{"n_layer": 9, "d_model": 128, "n_head": 2, "n_kv_head": 2, "head_dim": 64, "d_mlp": 384, "vocab_size": 660, "activation": "squared_relu", "norm": "rmsnorm", "norm_place": "pre", "norm_eps": 1e-06, "positions": "rope", "rope_base": 1020.0, "rope_fraction": 0.5, "qk_norm": true, "attn_scale": 0.217, "bias": "all", "tie_embeddings": false, "parallel_block": false, "extras": ["some layers without positions", "local attention windows", "gated attention", "value embeddings", "hashed n-gram embeddings", "a smear gate", "an embedding shortcut", "capped logits"], "init": "uniform", "init_std_qkv": 0.0596, "init_std_o": 0.0596, "init_std_up": 0.0596, "init_std_down": 0.0, "optimizer": "muon", "lr": 0.00725, "lr_mult_down": 0.7, "beta1": 0.95, "lr_head": 0.00552, "warmup_steps": 21, "schedule": "wsd", "decay_fraction": 1.0, "decay_shape": "linear", "final_lr_fraction": 0.1, "batch_tokens": [8192, 16384, 32768], "seq_len": 1024, "doc_mask": true, "train_tokens": 143900000, "steps": 7783, "dataset": "wikipedia_en"}
Each number is 128 + 32 x the weight over the matrix's rms, rounded and kept within 0 to 255. Layers, rows and columns count from 0. Numbers have three digits each.

# q: layer 6 attention query, 128x128, rms 0.132, rows 70-122, columns 0-127
# k: layer 6 attention key, 128x128, rms 0.132, rows 70-121, columns 0-127
q70:146142117095104131142055117096156158163158084182111168080087135161129110093104095136105148096110143160126106084148179148078158145107143158163170180139158143088152124110127170109158121127100099167143139123129094059144113054105132094107169121122148096120174062071180142084060089097107174116149107113105137161072151105144153089099164072125156095068104119139161117173120148117111127109054
k70:086139083179182043150144139125165118171132041135012133099103144164175144136110110089123152101072189151105109169153107111098121106103113105117181120162138115110102161156123212170127172116075205125109083151073141118188106058118135165155126141164158145060160084135143164185081129150132163136124111147108135103113094143065130130141137121123107124087138060190132165092142134144110159148147
q71:233122094094058115112098164135126157153100203135138099066149099225179140079132126139160182151154093153163118142120086113107155175177148124090063183093153111144151140191103144133069106115161079067134133102088097086180132131169144078107088094134092094100121140126146081129135088081124127105090137150144094156134124094156108074137181171159135073100118103073138129070163148150208099103172
k71:182117150086082201128096110142145158055113231088134118179150134146103086203132147177110096151156114100101142159126163160181174146127112111184124127176099102197135110159148120119108122149085135177155059166162103128092118076115157109098149139173103172083119108077036165178155105154100090112138123089149114080118182116115154137094106090144111188142113115156145107161053089100092137066174
q72:064096115160136141073141085079190160161100165152065153198119121119122131143162157111140150112132150077196108122145124106161126147118119065131049150166147140101093099095125120073131181125077183124164169167195152125119126080073112198138153124098119137139170144145133156119154138148122148159123140152086171154093125119171142114148098096068099157078106173138127114139118171113123110152156
k72:174116178149117097153135108136176159089176130125110128165134149098119074132145137132112134079165144131146118112126150152161168110143175197118125141114084099163148098143111148085171157162112171143132182125167173106141137141119125186128123127170180134122153114233113106150165171126092125048121094100090133130101103114136156148165162141113118112147125138082141099114111102184118143123089
q73:108076140181098109116160124160173231088173144139136075143164168166092095160097129136075150111165108147128148136160099108158071157176053133158210125142170173117147186154136099092098160072157194177082110060146068152136118171133102107108140171062121144150110113135113172144121131136101111121129159102184106097122151141174098151158139174181138123134148209103100078117089100147079139111078
k73:158139070132162173161145093164114138145101140125121149132157123127112065136148154135155106188135111070100107171138165120138160152128166134094112174111164109147129091105132134178117084058138117130124089137146065148101129063084162145098073126129073142176114158094097166155155133140086117147113151184119080142107072092173075132081146130098101178130102072173085152135155135104140164112140
q74:104132145170174098119132096212114148086126209145095109174120104156095133187172184132166115085153127137059151105107116131174119068112157104110189102077149103171108168107166080163169130152121089140104104098136111137149119137196116142192062143160124172088100119123063108159168168084138101157133115070114071131157089150132126156151083130134168187161111048132110175134139102101125152119101
k74:135133132157021021188159080136136177016102177117135015133089149159190186147175231135173158130216108179149138062061136162098122203117139126094053171163177075097112135220169110172107145104177100091084086098102108158182139161149155119133123146227016187099058146162053186137117139191146138117164187194089049114101134110170116071115070154129134186052038147113079107065134079222104090143162
q75:042096136147162112105197106141133090163103160112120111211135110142179158145124170138055156120224145095143156168146157026107058109138117086119156119033115141121093105138140115152031126154124100125122124076187149129087136085164079115132128145095160121117129137156031199158148184160080142147098088059136115076061088204213102169182172145115111099136110117180052141107139083089088160212120
k75:210131110104101114119133115125153153144101173167141124162166064147168123179163175181120129169148137061104170177121110176227168124161170122121125209191150114110108152162143142106148107129161047206190125126096122143097142130182142120088147092103147132187154077116126146116060150157078140129158125146176095072174141090199140127081146135144151191093168130082105108118113069134167158110167
q76:108135115152187173138082102115135121126200090079131125059157155132093164134129165200150092172191117178000145095112110107115118144124127161156129141144056072108125121095226134129148139087141103148073114134097105133195100143144182163108176119091112158183105160159137061147073112151077081166133110140121100099124132078144139139091082098096138113093140159122114132171128147153148187103106
k76:100122116144125104154121173152135175126145118070174121176154131082105120150175131114160126097101072114142162091173174120139151128152142141161132107181149163152101123174134104124143123037124130115085067140113073167170151152071160119148090101140117141144130154123128142103140106080122124101142160166153191177086218152117146126149108112111152113172115126103142093122153109139023095115120
q77:160153167112140068123121097161145159095139148125120160142134186095148134131138065114120127074079163141158138116114153146115126098140082144117178150062138135139121089134124127111155156127104150161131178118112169122089089148158114118190155101212155176112147144113105145075145134123103136119084164145120166167162150140119144129146138160151112187166124117128151115150174092068076170119114
k77:102168145110107138139143092125062165111079147143147125119110138095147179128139163164125136151183136111107137152129163059071173129122188170068200133095112120118117139100058127104124093144104091119141110183159141131131092140178103098112077176122144098145119137151140128167161154101165038140115098153061123161110154109037149116210150049114152105163139086116113139104205117107168122123185
q78:163115097181121099124094129139139087179149120152076166118145154100195118088147083089140120123107139129191157145098159151097147113103130173132163128136161080086139108102066150186157087129116121172196132213094162132145140075125119144151122066160129108133204114107135078092097121096106173109078075108102157122162115130118142163074140107090089195180077100130131107112145148149124130139174
k78:146112135079184225130145153118122085137086179140113157120138148156122127083147139137096095155153103164141132133172149153114176195148131127118133068093149129087104089137066088145154108161141129155085189089136133084117139129151155089162129147086135118134187084141117158075142096159148083131149143131079132156143103104092172160136092134083084105169171136150131155128132148183106141111117
q79:118167162105131199151176056105105079106133184132070129168129115154151082139159172097145114132126095156110082220193118113115180128116135131212132078120198110113108127075142141139093114211078159189111056097149201112116094100240136178122180193170094136144142142201095166204164075159122084082113140109108085166082139124164155114116161073127132154144122061220134108103128107158112133176118
k79:136114136174073156100195127155161117081165126163130086165112161099150108142143157135108111157133114125129140131126191109135110172102192112138097125080115156090170145139148136083152143106162098130134134137162127181125167111116107099148106089123119142116128161108122157062096135121194087179104168126122129106174161141166113082159125110086108078075119173157098115132121123107149146154171
q80:155128129156146150164175150080102129158142137114125125105163103117130078158135135124143107128129094118098121134105105128134098106161144141126124120127160137131132133151124131119133124150138109120115131117124130158136115123159175131115154114107131109101129124104141126129111124146112122133148144122111144131155124160110137097087139144172130082094155147124100118128154136131148119114152
k80:157110129092115140098138135141138123134110129122140150127111140102117123121168116128160141057146154140138127168142187120132134089152145125160074137158146123128109116117127131133149166124124128149111102124094117120149102164117140092149119145128137141154120112129120121109100070126122120081114145111106135136122123132097119160176132140098145115143140097153120153156151111138100138146101
q81:143177148089110132159095185125141167132115103145112143118121095128127165121105128159131116139159137153133097118119130125106159142136150131129145133123123143100152142132122131102083109113147103096121128171137129109136157108142155141126113075124126145114136152156140095140131105127132139133109141136127114128090127106147111111156172149078097118091146135131154126136152115122171108108137
k81:132132105137110166143108143100125144126148124155135106121127106145092144132125145111151126147130115124122115158119113082125110105174133087112137148116143135172118101144137122165142098114131128131136144134107141124091146113152120134115132134145162120083085132149131122122146117152076150124114109114118132103099129155189112108136110136179145109117149097166117139112138155136109192144145
q82:142081120125153096132164094131134103103153164128125100136123170133161103130135144122132144140113139103141155148122129154130094116154127125119134110138126116142131125130143126154164167159121149146083145108137121153133113167127096131132136138121123118120124112111119150093153159132137096122136117134108150137147129114121136157079104121139140111136120130105130144151087145150112147145139
k82:107150122099110138120110112138134093158128128107137117102140170160137110139124103142101130137106130119103104095107141139107135130134115127148119094138122113093148124130119141103170150090120118134134164112137132119120128114112135158161135137104143109139171092137166141123098145128137136122153102139125153126139174100069121148145161153091140126122128128127129144147136093150113097104095
q83:145170162102075180140091142129150183175146096129099147103129108136087119154103138117101156134151094133068099095158096102077166128119135131131144149112148142132139112155129128104088094073167139110078108158105082080169132072100114129103123128090138117124128130141156104153089128164114177127114110084127136088096109139185094103181178146145138126135125132196114109170164129140167096121137
k83:102098120205150138093133156136094152066117105165112088143130106128137156098126108151134149091159146127140170176120105085171178129113155121135121136113131122150110130133141092075089119147127158139136151121175095128105149131147109143109141118176127189137118146126107128142178119123109123150105149134105081145125097132153133111104107130112154126090114133095113143102112136104126155151151
q84:143125101162121119083132157109096180115100179118123113136125154154124148118114165123098085145127110125088142133090125124111127137122121096104081125085105095164116092131120107146076077125174123075147157129132116136128118146126113119129096110156171098132072135119102101121145166136173108113116144100092122158142099157148153115160110170179108084200111142112127172114171127111174098157168
k84:133124110123066130174166148158117162122137158131156137156093101114125150123119136120176098140120121146181145113097154148103082146142155135135085186144102166143150162118118106147120091132146128096108152127104143125138136140145108129165097124152121105122111179136116133131155153131125123133128150149145114144085126141153119109092106122134106116130149108130169144124100163164142160140160
q85:194155086141062211111130099075189152136099181169210121136143134131147129147163101120083210156161098037193096145117176104080120174165181194121142162116149117062100106149105130100116085120084105131100084133138149065077136080100172126062121132085089123150162163166105134113137167149101116194157134165160097123092139111165070190100199082114138196101097125093085081122136099157162150112100
k85:137071105207121066096123105124084175121127168105107136234123177126132146137109057115122144132108159099124149137126104166093070110154102135124094126071062164096108155118155155132067123138127163169114170082181151099093139161128096132155162096140181104107167149171165204157195167110111111125140163140106134161166106146134155132124119129147095054116126170100197101113155122138085076162122
q86:135061136141166070125114114154156167088099184144171120122148101141125106137107138103068198151135080104103087141153085075144144130192121130136081095155165164123141152105158097106103127144181189166147161123111116092158156158144119152098114123101145139058141202144096132160127149138073149109164194074111118068075107115189088126138187191110144121088129172152104079089159149124113099172180
k86:175150147102163152082138140113184091188158104114100138118191181168053148116107099113073173146105158168106080123154118175145095097146055130138171076130119144095123088119104120070082181151120160118122098123088180082185145110157128139113116128102191110101156101120143133150115165150069132110165078114130222117183123082091165113132139138153168110143183106157173160161155098200086102149115
q87:095172140064081156175124141205171158150121130183195132130131094120119093133105131126020194165157071069129099099187113129124075126151109122159157101153165161105132169123127124080121101105161085146131108170072175113141160082128092142103109142077091082091151178097150118141090106153112184131137107077206090136117109088146067145120148151131156190114156106139071128156081111169191104130136
k87:105115158152200087123036052096123117182130135112163167149082173129118097135104066118108089131106138112113072121122103158096142095106086179091111076069113149146168094153152156127141162107110171132168170135156092112122084121157121064090215139096174134124154085143208109085152180047079068124066096118055152161162097163104180186165183093177145111142161182096161099153143114081112070197089
q88:109074111095110128134121098174092027170150184128129046056098149121133120149150124113143156127111134069156147147171162140143137186120107098127133116153215081134089151068064153180102138153116112153069102095151113158056104187157196144155132118199102118114131141102075190175108176154166139119113120169104134190117077093123181145087179123120164153136101080106134086148132167097128161166137
k88:119158122171128104104117133143086124158145136137174127120142131078171150113134114145131160167149075142157104115114149092160109156084124136179141148186121123099138069152171125132091090119167099125161133110109132146133127078097125087084163141128052086175132143077103110163145151094170152171133133122187085172125107123164152108100134082111115113098091107062061104107129127197131121075170
q89:099113081132144076098154186155084111111207110100085062135142140157146127060149128163186117128094102154166139163097116135119121086116143123094103189079165077219123177144128144149082141117152120035168141179127114143099114178144106115129087115194128112127064117147097105085202131099148083111113147121134117124205110124133131090164108180148134123150160141070134157117144217148121075184149
k89:113121193070069050195158109107165153107188138089105072162128141171145129109172202138231132097205110087077177072043108132130131087140101087128092193117122101132050171147127124154095140133126058044127162123145115116236102180116172165099095078192111176119076135098112110080166149074164120167136206165080059171132240151183104112129116159118178168072063123120095132115156194201135079147133
q90:089087105207207092085200119108085105137171118081061100114162135134166164043121135132174081061101150174075177073080081122131097102122103082067151152143127107182142128173121139157108183151228105070132119122123134154151122141153127126167123111151193154115092150143116100076157135070129133131080125087123052124201114159073157070148117133171190097198087118111170184069145153154135079111128
k90:092214141140097097161141102116147150039157045166164095099076091143169136122154137103129072100151084114117133080180172144083083102156181162183147173105097134177130182182122138105112069107107119114159093150103128208145167192116154088110092122173094171135116096165047136146059173170103107156114111163188089130129204143141078112122087077067136083104085090138118128122144110112094173162177
q91:128130092079137160134136162151132103079135090105098096120143139176151134118176178183180088078164149168113169147114052135151136180088130128094129110075147080148118069148151110184071138128163093070091049095142098207170185169189125114180092118132086189152114164059128091242146121172099128132135157136112094165109096160080108123141117117135145120128092067152079136077123162135155090101158
k91:184226170129056048114117092208101159140255135085105133120154198108166167131131183085141226154169063116127196171130109199128107145115149090093092127126107114085034186166171129128129093093143103136080131150101125153154170115147154158094126144179107168101136130138131141144132073125155109130104142116175110151147221145169164117125093118098142145015099072134123106121128165167088129154107
q92:167120135149123055136171131094107124151108127136114077106146142154142159174112192102123126089141140109149148135122155093113141121113143123143090099134131086124119061119138121178155125110081126123120143136141078134080108122135120125117088118139187093053134116151145167098117165103111097145144133184156156083079172211175095127130186115111097106161065173094092188153135075078117135179187
k92:158176104164080098144079161101163099149110193175062152088089141069137206042137138144091123128093095076136108115084142129031099120125164149131170150094054052097172132108113121091148083166106074142117088166139179164140141117095147092121098158118074162145152064188084135134132121165156091171108126030104117114106075068096155096131176028132046118167130103090177092077155148113165126142145
q93:097156174112157149095143059150152077183061129114142141087132093062105096100129162120146097133093095129139146131205123157166146161160151079133110036161154162133101073099204158132165099151063098138093089124105122166049138094210157128127174154164123130153174189149128133146142120099168115109086084177128071169141136147173130197113137086065110196106120100128118083151148115138120170133071
k93:179141097134138209118146140151049139145109119094140120201127152142108107107105065139115119109095163142099136127154094151168132080136116106105083119189110104185160107096063133185132029148118132169114052120142128063105176123139099171090117119106156055123112183135134168108120130124128082100121107080126183088159110052144176159135136151207070112121144119122167139085104165140157111125121
q94:175141173129149148161096132125152182142114100124114114120150192146132130110091183128135076155155071073154156133138107165151155171148119165139108183154101130079136134099189113154163105151120126161099122099129120188167108117183094169124165091096102111189114169109140118141184091174172139107105181157092103151108130144130087103094066133124103127151173101137178106099114165128174113200128
k94:146162172090120130083156120082112143159120109110141096178178163148106116159167159136158204105127211171121193091059213163138128111150114085096100070075146121146107199141076091104110100146076144144133165149109121133156120077102075151137114158102159141155177116168102082129134104082103162116166095150115091104129109150113134201132113096124169155115184095164124103123187104113115107107097
q95:127113152093165106156167133079138124096148157082118115100136165078115137132194138149137178159112087154148101147170154128066167113108178142120112096165083200138169166132117160119137136142127137131103118139137099168104096163055133092117094130228137128122098089114096128186125162152142119119112164170122117167136152133135071111044117194084117089082113076145066124148179088145132061177094
k95:148173107071060068176142064189103149134126160143122118081106135156157079136121133125145074140191158161102179116102092141158100152102128117174063126137128103072101147112134108171169170123083134131156105144139129133139098130239084147144131109172073130157168112163104123089127099135126125137141131084125106177184149168179133115110116096109161102099150106111149167177123114135096101123167
q96:023103094142140114182106139065121158131105091163112112121183090143055144099177108128168140163174139166097170109127074080147082099129090125110119122137130144164150158102116153080093109160164137094174126084112132112124163134102105073100106129141155190123101146115086166151175122165061144119171140141178176082139140121136185176138159172049204145130141076102150191116100166146142142122143
k96:061161173145087088132144146110105135088157108113089063127167144123117176206198147099151118112162173114103163078145134116174004164136104124075131126128092110160068175098218128166172143093156133130109091161067120195178172134119129112148104167149101206122069151142112092143109163164106121132147116153150095160120136182117136181180097197130120078054100149179135161081196085116090168116080
q97:058170113113072150154189120196141117186156098110162168158088153109123064092141155076124130187121143119143140115091098181108100124190211134199090112167150149162169126094104055179079134108086115137057100128200149159081158096218128100149172057150058069076099104147141110134140144146112112191123154087156084183103043154141117190136144076113176172129121131188125142160095130124069090103084
k97:197099146100127148118080165191110068131138142100142088137116163167155049120141129184126151126129119129072120129182127154067144134158173141134158113120140101139187125112143098169096129138092114139132097084057087080105154097046126163180118132106118092134101109095140130147132112166133120133168116099148137154102194100172142122055155144072199060166143094087181085150097126143087150145151
q98:025161102147181091104146128103084100151124120135132195144157149130099155127134076120094136137156133096058146106185101124098099070174103147097147080151139162139163102114154077089155160103169108141144117113146144155146142128173095203123131178107204155087139098087108126140097080118082146095174106080126173152119146167135172104149109172193112162120111119154073090137095097114144155144132
k98:100084089143172170107150112129111113128104123134142093119173156104107134149107129125077118147075173166137125172098079179197157146115108100081131101166083156141151109141162123094140142099109113132076111159132139104159124152140177093095063148135075092175138182156158096104183148143168131120068213097192133159150106114120085149119130165166076150115111101121109123163186137143141075096102
q99:094099063178096163064093100171099049237134153142123127113200176125124086099043139082126154127095127100163123167141201167153162169170086136131193154119102131063147108097103085125123120126106181156152140147138119136097179138151108151131166095112061095190177158112127162145114116146213182116113125160040126149123057088061119195177117082112088140115108124168154037083082120107150142158116
k99:118124137141207156145172114140166149081123073094089126146171141117098175125119095065109107184146123153095103130189089144170116156148129089127096112143104123172161166142163148101114127147120115130148070128142109118132105091169183096144112105147166073111079175128123148106171110083095125087102093122172172078125061161089173162105116168086152083153157166149148151206121107110091107097115
q100:166099082199066122123132060183134111185141134157206135132072175080087047196136112166122093117064191064113127126169143110138136181117114161127126135129183122073121100098161160068186099142073115221163101145113049144000182106163122165129111191151083178152156162113133182140134150159089139192119189146108056138134092096160146155105167119108128118111111076135080042160156124106126192101135
k100:166072082159106128167120086134106119161097205178123117129122106050179162159124121155091133118054100109120040202103125123122166124129107128124027199099142163161109118167104122104124154036140163151195103102126148041066143116106113147125137105111150123224150128118112197113129169132162125133150156078073194124115101119151118122116194113128134106159129128152151148168073176109163161135135
q101:196183132173079140127133119112167135073120155183133142141128144127142096086154145171121119120126111107090151117130087135167174100120093124121120137153106086122161128132101182045126176117084121113210119127138129143190094159114076103054104184140104108123132156182139130143061148138166116108130148080094097110169152121184064100121135110201092155129084119098018119140117129186107171114145
k101:128094109143185156106099146094109126174073124173090119127116093130241122109087151127083108105143083077071103098161105109084127073118183103126120171080105116130161188137132099115087133159167128129122067134170120078115128171138108071143110098132111151126167104134099069077123111136092174134126075153071138120123123125191170104057196117123162128104147124120075145151106103156197089114108
q102:089056141166123063097134119063107110089160061053095099132107119114176121150124152090156112176117153134189100071120101120134138098066140160097100110150144112162162136096147140113184197147118138155113106172127166105139121079166138088176138089165128139079129121096141122111177115135126113135117096167101130132146093156120109163098121100123144117107147200166220148141141185132171092129086
k102:135086131120114179071112195176132104166120109171138169134158051141116094107132123097147154154121199132112170201184144194067154161202159106112153138092068104124106088123127145128139136074105156121136115140178115103108119134182082176151139097140141073149146137165161176156136117120160170104090193158155151191169110103154194099107220180145107072131186216098150118153073177078168110080140
q103:102170141137076092153146063127111145107175145149153117164097122135155090122137095166118120084124129112075144144085168157124127101146113140133181159162085068095190137136062088122197141135123117162154172090134115140105092112076137188067130120080162096104094137107164141134091073110090092068144094144120152087141124115107186172169192122146179132134135139096168102183137104114124091156150
k103:148094094172090111090131142081154147189107163147111144106109163104170121096101126144152187103155152145079131116086081112129114165107136153078130161126089116109146183113076169139123122162096162094072105148114128127137198119117133164173090133083129143116093141145146133153180148099121114100120115096079128161105126060111116125107108116126123109169145090148130157107176113160111164144145
q104:163018102174086125030157125100087122131130222152127128143142098106122160150094096140132095170091123137153116137167211157136062196132114126134128147152096169133123171130142155099189164196105164190167182060120153143056135147144127166083145116155143058113146133140144141118111120178099145064127148144170091123111117128157110088158172122155101083142152192099126105134176137112165148101159
k104:089082171099150067150159151124134108133093029067051107139126147157167140144158128118111130119130152135101182140137128031175090128162141079099136126086120175112073151097134106099117093160132125074081097208148082125130102055139149115211121127125114125061131124119134140200122202132140134209130139070134180033116147159144127117139119129102158124160120142185137103071165082113039102173122
q105:236166119100101168127188217099120145134130173096072170106136143155201150081123137143163150132123103125104139160132095119141092126143155126073129175135120086141132117158081100155134171106158117116189097164107147128118135061110148111139133075084117081174103135087158112152118119139102143102129118121132122106136119105124106072074183121097136162119148127068121182182128156138156111173138
k105:077105150082114132114098196114117171142162118107111153161138199149094116125110091144165142159089137163170098139112124137088129102148123139139161117159111153095108128131160179124149124109131176155145139126101133123153092116128175119144070151110173116062086142151159089134107068155137122113159144153128146154115096092132117098103140158171145156187156134175175105135118129122193154078091
q106:063192080170114106108154062213119143065137068135138109091106110154071168130149103157143101158146084175059140145146128111102141138098088164131108100149112141131132151118119155113094110158101107043149111155103073163117124130106127115107127085150059175158148146090106071103125144100190068156157203092125108110135136070128121129173117096118132129163118144111148154087107133146109151165088
k106:111080108170104123183210118132112107100154187132101106160126125124144179125184171126101062099130103149118148128145161115115108091058155162130147167103134145115067150163122162124177149206155082116112127095168110110160106193063146208127128146140079135118099129147056166151101180196121097184070117094147101170148088174122120163139086127087135201102123049086153114128089109143124158171101
q107:108097106151032188171156111122106099190118131134120113109130130140109103118120114083132138081170204170149142111183144122088175128129135157141100184088085192133105141108179116151092104123138055136088142120125103132150144108095171155125135133096114095142160106095153122131112103221108174126100141095154144138140148115069174171081121107112112120125098118122122141133100121140100160052104
k107:099186172165115150139072162149164159087201096069123141112145133102134138095193141122084082157119128090091141157051128133097163115175085164139206125097110084146070092137047137121150137057116124087101159155117102086114130124103156140135087146080196079121122112154111122092100105145180108143103092093053079156129076112140115191176103145121079145135166121124130117112141104105158123184107
q108:137118180126141092060115146133103154090129193074133090126119142188127140164133143163140092126116158157098129109113117102116115169158171135102153181142098146142130110162095126121104125136156139102142103112143099088136128172129166194092058154130125068079156119165092140074153109114107144126173095124131160146119116126109146143091109175113155165150193138085173182130139121136103142138147
k108:057109089102099064155187092128118187042138069142058127099116128059159238119132122146107088137139095168097142139133181106105077066042109156137209129183075124098101236089195116097137135117062166112086123098098083188201161141084143164113157097119108198146066129060080097176160176085177175102138120183156100149124206173147086090145113143144173132122065173133105162115166147102114124168147
q109:135121067137099145143123103140153073151120077153144102148082176167109139086110061137134081159102171052171102202114166147110094189101121069181127134164123108050149143086052132043119135085096133119159100116123106178090144142098124145101135115143133123132187150107157126150101125090126155131122106165198085169115118090070139120042124110157120150108063101141102122123103125162162138130100
k109:145146097160169131115131158154148120160135139098116146108167057141128104105120079104104115087066161138144150084209112133068170085130099108126073115142142142143141188104144137127187165094137090145217193122146161104150149137174066096175142170184133093106107104114139139209133097113159153048128104107079173190156061094071133107108095179147116109139161171134183152123151116113117146099185
q110:097125140114128141083142170071143128127121088156086132110083113089174171135142112101089118167122184128087138106117115160182025120149049125135111101091154111142170162148108160170143166191091146189123111102161091148090083150193123144114134040129219148185120091113191131161154046124146152092094132151097160066152122145086086089109106085125100132149200152102153193159135129088165100089114
k110:068144123179162122148170071127114134140144104079101162180193110117123108173116173073123131088169095193127158066126186123192156103099098122132117145170129161088163124130158117164173171148144169130136154138159157188153109182088157103153142141113155187114061166099110163176110107163071144120108125165125155130160068109120119099127131145176122048090148149138142124107126119177081098130169
q111:101233209144117094140164123145140188041167144120210118151165113126095091125184202067136154187142122104141160151101121125134114114154176127144118086075128125188152144169083134125075072192177115086127132130177095123105143171136154092144104168137084119175184173200061161171139171084185066102116156126152093146159151074178136107176143100137047114157151147107134120080184136140142179195148
k111:123161140136059126138125113122091101146131122162188157087140197142171180158100119104122137143118150133139107112147126183160126128128132137093103167112143143126125118146053108123099102133114097109134146051144178098077136099090121140089130107088060066155195148180153175163127198126165091174100119147099109145117084137162159132110168136096119183140188097047132122175110124147118104122151
q112:156135109147104142085141118171149132146157134135165108185152157177076089092188154164160132096142170131125149103108157118113190081155134069153103125102122127151132074165133089148110070108109113147136106162146091146066105145149122075197136217167100147140072163135099152133084141119149075133135116131148125115120164136106138137190099136146121148159066125167154123132074130134165180156203
k112:128161095079087130131114088123168135093124147162162099139133137145193117100139153075135126119152106147151141134156170153153111120058123066094141164116191095173089135116178074173148109129154142162151119155082139123199154175108140172072161191154099175090113103156112112144115101146120130134076120113106142183077176113123159156114079154107166198105132108097154127114150101190126113124114
q113:089124155138109153085120103076112024186153059116137148161180160143120095134095127134115170123155076105165119094153202162103110202165174146116162121208171119101125186069139098083116137126103147187098084117154140128123111089176117113119178230118114131129079097187143191160061111128187133160147114141137097130156117135158140094069132094213108134129120114125164000074161108135092093094058
k113:160148062182114168115106040152179165145103105146166159131141177166106115149177146083110155115161087130123153129103192146135157154087174161188097119192124158134121047141068078101160115088157124127067132114152093145124135169133112121167196191139108184143161121114102099126083119180113102160135132127125072129118189051198123124119064172095104146133127123114215070085102117189082167093163
q114:143109177084116126101132211024123144135118123111095044107102134200060211194094159159140143104159099194100145120108096091086137104177111091112136092118114163123089130158141067120089056160127114120147110117133148127183164116124204082109061174083175160143130178157125077110108160188081146092114133126180204058123120157113118135163137247145208093180157130097169206138128106149114167188157
k114:079167165122110200110138116096135131099099058100137150163209085094129131144183110101090124139127108126093081137140163164126139117147156145141111166157128191164078101147147119089127118123166126094126123087094120143124153118131181166143152135144170108096124107056175130125117164198131101110139120091142124187118176106198144105046090169165098122141119132142133089137175073136129169124092
q115:136123117095181126108124109155108140129121172169117143105112098126166152095117076078118097101063144123164121162142113168068095109120141163108109147129079145166098168112101136120141180133145111175169168120181167109145090158182148103133072088147142109069136114153146128112164137110174118113071131126144113164150119144093114155159132134146091121137195162132122166119150186142103117125109
k115:092125087117061134181203111133110131076167140119083097118093160098096129192150124169128186119180131159084152093124077131098123061043084083110172112138227175110094134099141128108126126188140149115200150127147131135165138152094141130082111151180153200106088063161121125059126150117083135108145121123143119113085100141113108124164127196134170138122094087141150154117138100139048106183135
q116:208177137085110179095144147118168109122149117129169101149103133180071153118148078126121108180145121092139111170143153143104152114121136123082148101161134089079126112172166147113125072175107102111068092108179098164156129080095165140108129155159089097125171095175118169165109106143133088155077060139095070151101150069140135105127187064105162148112148115159143114128112141089125121147136
k116:127121107138158156131150140131097075153094119161138109145100113121150139113132132131124146143138133095109114137146194122070153107124155150160120163061184090107174141084108121071074093099129055154146148159115075054019125132127126128127120074073105114146145191134119110116182121153118113124069151148130106160123141145136168085163138138136154123124114122127172133112146092083152154108127
q117:084119194119110138053130185163132094133147144103122167113111148114133093098121173100135169100113106113151113121120110099112115113107165172133149125150163104068143150123125085099092139105114128089184102107138119145162158156105157101132128106134103197160150118065147129142093097114113113148068193144156134107163141146157073111158105080057101077090149078073120090105162123135167115082137
k117:143150161120084100098099135067121174060137114124122130146102127141197138142192193209162103100164136093185147093109189094102179109115114115092198118160121124095065139147142101172151140160095109138065155188072075123135174110122125171095178171091135170125116153166152085111111125089115095153143099156141162108111156170162124134128078102127144124121139149142115165110131147102119154110122
q118:090104077145161175115115122120110065122139063187090129104154179157117212072160094182127160107102124161072126109099073133069087083122106089080083140183107112202180130141135139181120101152133133153116120174115157083144123142131091131081164120093148149128118115167119154089143123136114143127119120121113091117120125118072103140180098155136162146135142086161179198118124113136178131126104
k118:177152128098116150120135133147121168140138175064167144177143075125093105171115118071131077146143145155178132187149167154138190117077096170099161101175133175175136094116108133110127145123163108165083162151100131109086118059120098085149130127115123104157160152115129086103135092128134130127117159089141125128202068134124185116127123152145104144164191063122194151174067122172172164082173
q119:120101100119099115079167164119105147057094114106052146133129141099167197163162147139173125120122111143106138100119177114194157140166153119086118167118107120146083099133106136167096132119089114137118112141168135133106107137075203117104129115119148170157131107141138139129177155199176080152134122121078161044110114120141226096179115054178073134124099128105152196064096114136108123163151
k119:138208103092119197113086143103094068107155135121186124116143148085083098037179099094146141163091161129126110123071110132148147136056139077116073088150144097130154080121116152117138122089143086185146180165100193091111178085150113096127182136119137117189162135096137167138131080128089148074051121229117132110127110063080147138199101111051129113102174075157101110124119133126092117153130
q120:094157130154064110111126165082124160106138073078117100161136126151166092099128123113132121136117165059121142087102131144123120107101177169160122153154101171082141118119194143151090139110158129122134159103095108153166122168123139180159188151141144116114190110047117118157138173151132128118097142121102105097074148094077156131160117093120141145157070154142146083134149089150148130157084
k120:123113127128110114146061087157171206140113158195127118150161138006141099130160142132166112084104127122134138136174147096109153182061089114156163192083148141143160128123152106149105127168057110127152125160139160195029126144122173132166136138177112153171128088168116157120133129085198120104202194216178120192095185132115209124103085049137111135116122060149108097119127116142134146172117
q121:146112133179159090129156144124116106111064079108110145104176181162129136063119101120098122139091149167140144113122080218128087091121104110121098170119087150140128138124162109117157164143161166140175173105141152158132122140130105139124154142074183118084135108088182143124154158150125096098129119128147130156194137140112168134120091188083139109197161211112150158122141098105158133121114
k121:081122059139157112113153105129178133141128131129071131134133148161091099167121161084043124074128145112120141101084107132161119083125134126101112119125127083180103140132177146112110154190160098147149171137126158158186084157102131173094125121118148105158101110142075116145172122175135185111169139127125124108123118111106147127216077152144120126130139130132159162156106128133084143142127
q122:095139094164137159146147116124163077128100130196078127123138143164104147082122114120112099118101136109138133123114155150174127165137107070191147118136144115148124099096156088085150130160116142133124068113154118145122099120152162112168108201110140133105114127137108182143111108092094140108062061164108140101105094122135136108126072124107117234140104048213129129135132081100091157184141